Part of a small language model's weights: width 512, RMSNorm before each block.
Each number is 500 + 50 x the weight over its row's rms, rounded and kept within 0 to 999. Layers, rows and columns count from 0. Numbers have three digits each. The size before them is the row's rms in percent of the matrix's.

# layer 4 MLP gate, 1344x512, rms 0.122, rows 145-161, columns 0-127
100:500500509573467503543591578456522508407369470565510468531460403504494560488529462471464509438425440470505441417473479540506522473534401507487434509385572512383567422517460503412453460544471546535499529445464555464491543531488567432447436418562456520430423441556441504585515575513526584498479578489567480555450406511456524509532521535482464492466508554509534587465444527556482487539521
099:458517463464474519352472494613479503423579486429461502465495517520500487422481587489451458434437592498503603534548435547542533474502486515516503506561508512467518521517508516545497403591497454489560492503542496481561517453399583569594581447518451472486460385479501374513596456521542461445430434581527590492551486479411573427424589562500514386588494547489548626500492473550409534519485
096:502478486543500552540470553507431473461418456591478550476420574466487527574507536560591458501491469408501485570458446450604622421509435571539569382361485605504471415496560528530478413452555478478499532387466480452525555525554424491528518527496580496541547443482537411549539487504500505506518467490475418501538505577525394542382410466463531495563576508506588456388489511502478558431588
102:540583477450486535489540509425514508465548499517484495486419569502489416503494477529478487510522555503479489535530453499516539542476494492541493512441544471520517527484424420549532419482426635560453422499542526483431522411497418511517507486597491481522475494542431420506448485576345464486460573455428570510489437501429479529484505447612541542450517509508511536526439492479531492558455
102:509511500525481509464507567536525475414500476464474478548490485467449542536448579433475606525399478491520444503455468468454633513525437416574432503451510462576396456501570353619417473471533425521441434460472564437466485578505477514558474457444533457496491407431573499493490490496476495534596444418528525552582450493464461512436427455518484509467450440474455512547493533518588548561588
103:446489501474490489397498512535524499493450579578465467461515582540592481534535397492514468524568510597485526517493546543552449432491450490586519457412272566559466489560405500533483491513452522543553572510544524441467484545534497531433442546377603457413482526586525558539533437444472556498546557581413573573527481583488478495525554473558495551420474474545491495495460479524522477457453
107:549397517497484397542474465461506539511518468460479433509410548521488576496411431512501484571501375537523518339462503539515524528546511497568496529396483431546527461457516528513513561484515422483528506528552493534514485558518499538469509576461517435452477474482446375454450473502434514537455477444516504472492420539500444557438520527439537425509433508515508501507507520515555542442468
095:521505527479510539447471503469623508439552534424490514498540492518432506381549523585511486500571499444556519538502520629583466531524476545457523461531476471514512437514525436553549458526477518436540538485597490478505495437454571580521475569460634521462529515539531575451575466501549535476375501551496545534510547445400514452471457442452482561532548457497455531494461522450332544439458
101:562554552423489593462536442511521550437522532441520474538521545500506582563414537489455503512499498467476467489416452502602494466429477419414530462529439471418501519462575472468420537392626464537525465614484483455424480540519498497420501525537460560529598567457491506478460590465582390502499494595507511460545604531537520497570430468499477565528480502498525459510490489453518558490570
101:581424466536436519540482525477562467473502492492485523499473498520516471520480505535479460523494534549490464537396518519486532412455458526560510500446571475434544515460454454548568427407535534501539475497483475406488444515497555523476448494538520474505497467588496458453479555455420505544536560529494435538506482462508529562504564376427477539474507500390431464605473483499562524477530
096:474571493528528507471537541449520548566469428399488535482521555494548484490529529499614448524555452500509521545511519398530508505529518491473587460480436529484489478445446479534508485455576486482536550507585584537583418542492415515522558529496423484494477495503571495546553600463529522494465548472454488501482494461543463510470478601505459613520513438562437465527418509493540600570593
101:439453489495490549409450522497559533524524416479546466543510455491498436519524501516584460459493512444473592480408520485554479498608456461530477504476504498549409521491498529550540497449464510498469513466535502517536539462578504470441539520413535439490524465498443572413552463514503416516425524465524503496508441492493430477515399491349514499509522414536540491576551486449526583522525
110:445615415490528498492399488431399508512499501475550517526527463564519626537459506429470477481563566516577514468501483472662601525580472517500488458462425489504492431471493537475505526545480509541480516494545460531492494541435516582505528474525588488505496482537481468540353442590507474568476463601533491484524461545484525468561453437544437484451471470470469461500453437439557550454457
100:517551470540527383489553549485445579584552523500448511465503458562511525532378500479560472521448541521505484513517438499578556538529585571547585544421537516436487456512509547476472501517552597656447483592418503560490540386514440501492578495428528450501539564511633488540446511545479478552483473455479516456502427493531469614487511422537448516440492442490448622459508513470484493504583
100:476503543563516596553500573462539542494474441463566535487532510517496521424449523512472526418541462531537562487492487516481423479446456558475477430527441546445518554524435451409505430459527468541561441460484510473444553485558511524424496433433444511477563470463451530543499486517605544583495460523495569490377490511474442511523506520518430511493539426484466484454403527509485577597491
102:438411463524600409539542458478600506394506447572468543489510569470596513435549548473636404458514522539473457452506441583482515514438488477598509492512540631527445541550470511482478522470508512513513504483402528571531469634509444466549477505533501574513517509438563468446527503505466505391538503387533558511504524467444532551529501515537545479523453468554491459511453515453473475438530
099:480524537584517470447559502416453470431495581554537484495444536442496501380478523457550572458459462564475445463515525408466540504592535431437570578477519456558455505552443436449423512487500494580571525511500517474539444415548582475456528427453505488388506412566400464507480537479537414402513494514526467446465480516530497600523509524521498558519453510518491448441497480467381590458467
# layer 4 MLP up, 1344x512, rms 0.128, rows 145-161, columns 0-127
100:495395518496567492462466487533502576520468432442474576535530445490494435432493491512535469564501458471583437459537395438494454346568522428557423463464520416459506503428546578489605495478513503476527532602392513524473502584537484470520521497583517518551446527566535433560493547477465487463446594479450473519510482497569555424479534533460542561451528537522513591514467426444521453417542
099:525576426543453534479444478495501535432483511522465487460536455503530467516471493506468535453516589533513498434502494556567411499535537515486567455489544524443445507501552566546591449520427443450499504496502454553527503505516513558535554473534531511431490567415524424507468513508543563551530455527487465576595569521527446450490416527543540489544452562556517536463549558529483503475464
096:483581469538458525540498593484464589439404453468486588412535541553464490488494528524556438562562502546487398484489513530538576510465488507553436399522485554509612444547553572567483464546537471491511520468490452553577508426514475423495484560434398471470442530573511421501522617499421458443507478661460430538501477479502476558499530473458497515437571436438568474507517432420487507551544
098:501464496538527541373507502395485553516516474445494550555533544552497554457486532504509482558501480474538460475521482574494435526440527475511588526531558534508438418442417465440475487447524520514521540540467464500357473510451536515445473450402578526498563494552445498396434556475571420444446474517539506485460488484438507457451462465427508443539595574599592431590464560558435477483511
100:532410493499525490541486437553538495508545518535521490483471542481526418532468458400532521509519467339516535427527512463485443406469479534505543423471529417419486523398538444483468520449460492547600508498548472524524498577522521513575471513512508459475504520566506477482428507538554596541469581503479544539408558509485516572535493622478540507541513554490502494562540470525539439419456
105:551552498435476533517496564526540528461530400490518521488567521542459433527435440574518458602574524462407497413447517496481590560515578519446512547561557447454470512468497463511427551507491552538574521476509442473539511525470455528476554479514464493504512499533505623536588461514555427494519478462590613449481421475478471553519391567475482456516506489509589531454480372402541471485435
109:524555551516543436508503601506510506522503504496473453432412607412436614479543446504507463503460477508521477490442507512611491561462532535491490568558477477506529500490643491429428500475480484542682552430427489551486528572473399486472510529560536507538504534505509496449624438528501526472538529432479451522527433432484443608401475534468647571412527550481475528505486517501567468540417
096:471544555589486488507466443628555501545573460506486485467527508472503543497468486459476564538477642547490517502397558538576421444452513497541584526511483465435509478448503470553459480450487484480510472530528534533524467470508545541445532570619508565480581500484494527517543551534477490507459431541376463468513504437569533488498516491579528494409483590472645439446507505479514481587498
100:512546523548476451423528476425424510508460484540521512483506446571562527527431529532460608464496595484498477463515560460444594526428501534464426557461535451533434489470461514502462482625402468515517536484461490443531491479497431569497531464479506462476553621416511610507507539538439563583490488481478469453516439445502420430539443571559565461533454431556434570458602562516560506499474
102:454533421474509446473383441415497514461511460466536514497502506497502576436504563514389492573586546494445542505525509500463458539593458575422423499519583571555428494488475417398507533518427417587503496440431478530603483521479446521424440506408423509490505548507426448545466464460521527430463526523545527442526625458559482535471466538553471483530493395483491522425479501497509573472452
096:507508470471495569543576513478547429493509627552515495418502511491574537580484406436548491434537446508519640589447501507459543564607474425481508424572466462496468505445490509556593436542489570480474536519536482485514432475406534436469465484510425513454521537505576500512508408541476513551480625573492549481518491474484462451492473570492573445528564378468520538567478605483533538492471
095:504509486493521461498425462572496518478546540504446477467500425473469514590422476490474562506422488538483404485511517507453468476576447500485546564564551471410474493384531477505430517500568390544480530449471475528516596417464462424488535382478536489442541576499493575462556502561475451480506509566452535622488445536560476610501522435560439527457604446480550419502547480426495593497561
115:390487561535500478432460378425491499523563532462530467623574482580563593418521449467533523518480582585597532396480606481552605518526511563493545418547479513535513425511404518521566493479474556516417592480511492511457465550508522409531465425498575424545461497546463423556416478468494522527538516564492475516489534625458496528587481494435508491436479520418455453480479498503474547542517
102:557546593468542521453425540525473494499505515528462500553476562544438571575470494436461484583396506478558394546502602605503475534538454514518547449435550538443517526442538474495508503491468451544501550471486474411581558523383454488539547495438447504551563532490517454539534492459464533551479509548483538581497562496509439516493504548472528496486503465523465489531524544401455550523524
102:500478573486568475493494392525477508491474557458424510498558478411522548404592512535516523491396535445556518430458538510508494408562551481553498518444417570551565533514483490496557520491419448466417588496476492462511428511530438494461474504524495497537530367513478498563560589494543485525475488494394426561610535495548426508584512546552496472501488473479593394515561499546456552416543
104:529486526492488535453528530500553552451507567557546511439601501451475366432511502496430484522460523584486434539421549454436623466497492433515557454558575396546503540552512598442497499475385494540478498490551567545456548490530500468517405460514452509495466458421486607463427480561502447516526580490554429504487457486445497448401466415545520512444620492523433458452431503454555524487474
097:589473485465488530486459445480563527523540442531506541537513483545523532553437450540462444471570528468595516406517428473576525438431545528576457546570382643578523614603492462506564479549472462584476492615509486560504458529475485553445476554533518492496419508455464541430553496485646463616523524560474382495465465377483490502481472486554513459402578538476407489511466407461498470582639
# layer 4 MLP down (transposed), 1344x512, rms 0.0514, rows 145-161, columns 0-127
099:612503457474518387478487542477564521558534465529556485455438528507535415472543479563486514491474510422565523447483476528447486437493483516355467567497536536528452561534500443450511420484561405531515477482427578497459528457510413457426465406547524511483442525515603456482495430388563483531385434449534477510548520506586479398455476558464516594491549516435522428540535513506519495443535
100:425404441544452486514423484544572515481525470463475551485538447432497517514584499480474516474561549458569564552557499554515436448483490464451448554568531430506461545418522393470479478602439449476534473450469474459472493468398498553531521486443551572424477436472493536490490501483538489484556372506500506585501526529544547506451523603506502465500488524511390470504569409521562493504460
098:517506434484514562503480428418524486474574357408399496475436489579460532545465562478536536457601412444485540376469434449580541527455530511567472544502477548506468442560491560533605593572538476538468433483590415548522537532646511450465489607455472410590457469525604534525549549471464429510530494508486404440501497489522500515553515562485498598601452454520434544565486512582488526488517
098:537524444503468516467564502384503486497549475497492429423513601599554581514483577564502490494544531533557406548523444539490442475471473483518613496403526442481464538583536500504473540514506611513539519554503412502441425489481548517584394550392506409459537498514436576549505589562437446464491485442478469465473462502429560460530508529440400513398480448517593520451628448557467556551399
102:447541451431470539526442554472442528521425583475508401514506521495470487476520477548506475466496502524490457605606436468518556543536535468571483548560542485481589473513501412439445538472478481467470528538397520417500495542540490399470510419436556472532495500520481449480536455527587395525572473545460664569542438481442545480436571520450531502586489495511580523473469559570468445544466
106:487550553442525476515503542477554526507436528517530548486480457505522445491513418548538522525469422491463461486512567503438425515401470429495546656558494482505523513480490523453428530517502492521595528488496418486531495558455517524478577520405507438505491540469492609487521523604537396491454472521575449475454593547531458513509441504458467487525531520537448488600581452473568505424479
106:570463563620535444503500494580528447473449509450493449419472531552506540530512469546576523481407497532548529387539513527428563603533517543465581582568437468494476435516558482509483546518622534520635548522412533506462596453417427540589545566606573527484552519469373490502505427543472540512526470588462492488438445502510521600460446416490487496453525511473464514436584511507475504532548
095:519515485434482449521561465537482496501466416523448420475515546500384518532471475532549393512450529508506575436551481520524466516553465502528549599518554411498585425448450615485481502599499489431473453428503456524421562545552486505428570532478436497547537511420533433396600499522420509465478632474562484436585515548520546550426535422506473504492489455549530600475583556415522517491425
100:495487483574480448512541517511450575484487561527548492434522483452466488541541392548463470505504527426468451509468463494505547434505499487528465453459436454511566523501484437597464555579529437469406576487384490437535499464505532526511498468598491487498467498474541485488593624460464455531424440490536474440455445462453536473583573548599514418507573506431517545427476481485479547490529
104:525531460453522504532578522407552503483505440469434511404424549510493488499490531465520455508434542467459483380464504508532511458478553496440482419464521443470509457505485380450543479530476440360501585491512491495623461458550539521442525446575483493575548490510555575484475491450442430436513564451535440411523601455486459475525487481563444529458475483474468594394439523552576481541518
097:482522535522376480524572454520419581496487469475545536398539442567543489592545423505526531519408569506559516496433482493431494381513438477479499533535537480487433488458482537522502517525423547503426557489532486514461414410447391521480477551514488470544520494505511564539551481559546380529522456501455523499469536480534442458533460453488495572490451484534538444576511504624562590503522
098:498529521434517556522568446435499534623507506533511413394527481533445433487454482470496504545460447586516417583508586529529451410569502472504474534574565572500411422420548548421471561484521569437513514487543441554454537473503523513444580473440482476569531585481522448500537468532499396554573531474403505512481514499480481527538421405480549480552549441417478492426597536411559549438553
105:441428420461506482442508439417460544482543452491516579513517454540569596574524454477453455523537445507543499475525414455459619517498557529443532512492490486597498506511527565478448517487494415448391566513536507574461531460401590587512490498614446496561656484480521492511449538494511490493493498480487405539534545502555441465491551503401569492476471474458530492511517438542509447595450
103:440423472407485504482535490598453533458499480436470619491451511629526493530476574451600499518460518443540503580528462409428414617439530412465516471556581581475531542541485511559562503585499493520523534578426405495514470502441584548506537485480502524419438472550538467624532482452577568489400476476507492415549534503544581503436550409478523465473540507523428523600577569506502589480487
104:510554418436600574520440499491536481517391519506552609535538549456470473606514541532545456563537569530560520520479528512495488474507508557480498484433484500440473561427494484507446443516508490490574574485530606548463484441516571530493444583290469526445441463542540475465555539450560533479461537508456438471526420454490583504527496536446493519513533513421477496464477529541479536505514
105:497438521518484442462495510514521572466515528440563452486529474499499468440479490542478542521475501586555471546484496519554454567497454431483471556503466476580442401447473586472529535548477532327508569592544525435387630471588393522499453565535352522409485521468618537558471530563424508518557490423575423501490498513520469482547501476541497425434556479612425619515558522364551548509547
099:537420563512439548529537542421501498412541415543523487576446594499475458504513513522459543574509549515591551608481439583571593506502458462420463498570538491488487582520488485505395444502477414626435494494561484497446598511495505577517461444412448568523428430514546617466410645553535457528483398489367466411460493474537477493473475542524448551517504483536574506534508458594574558388520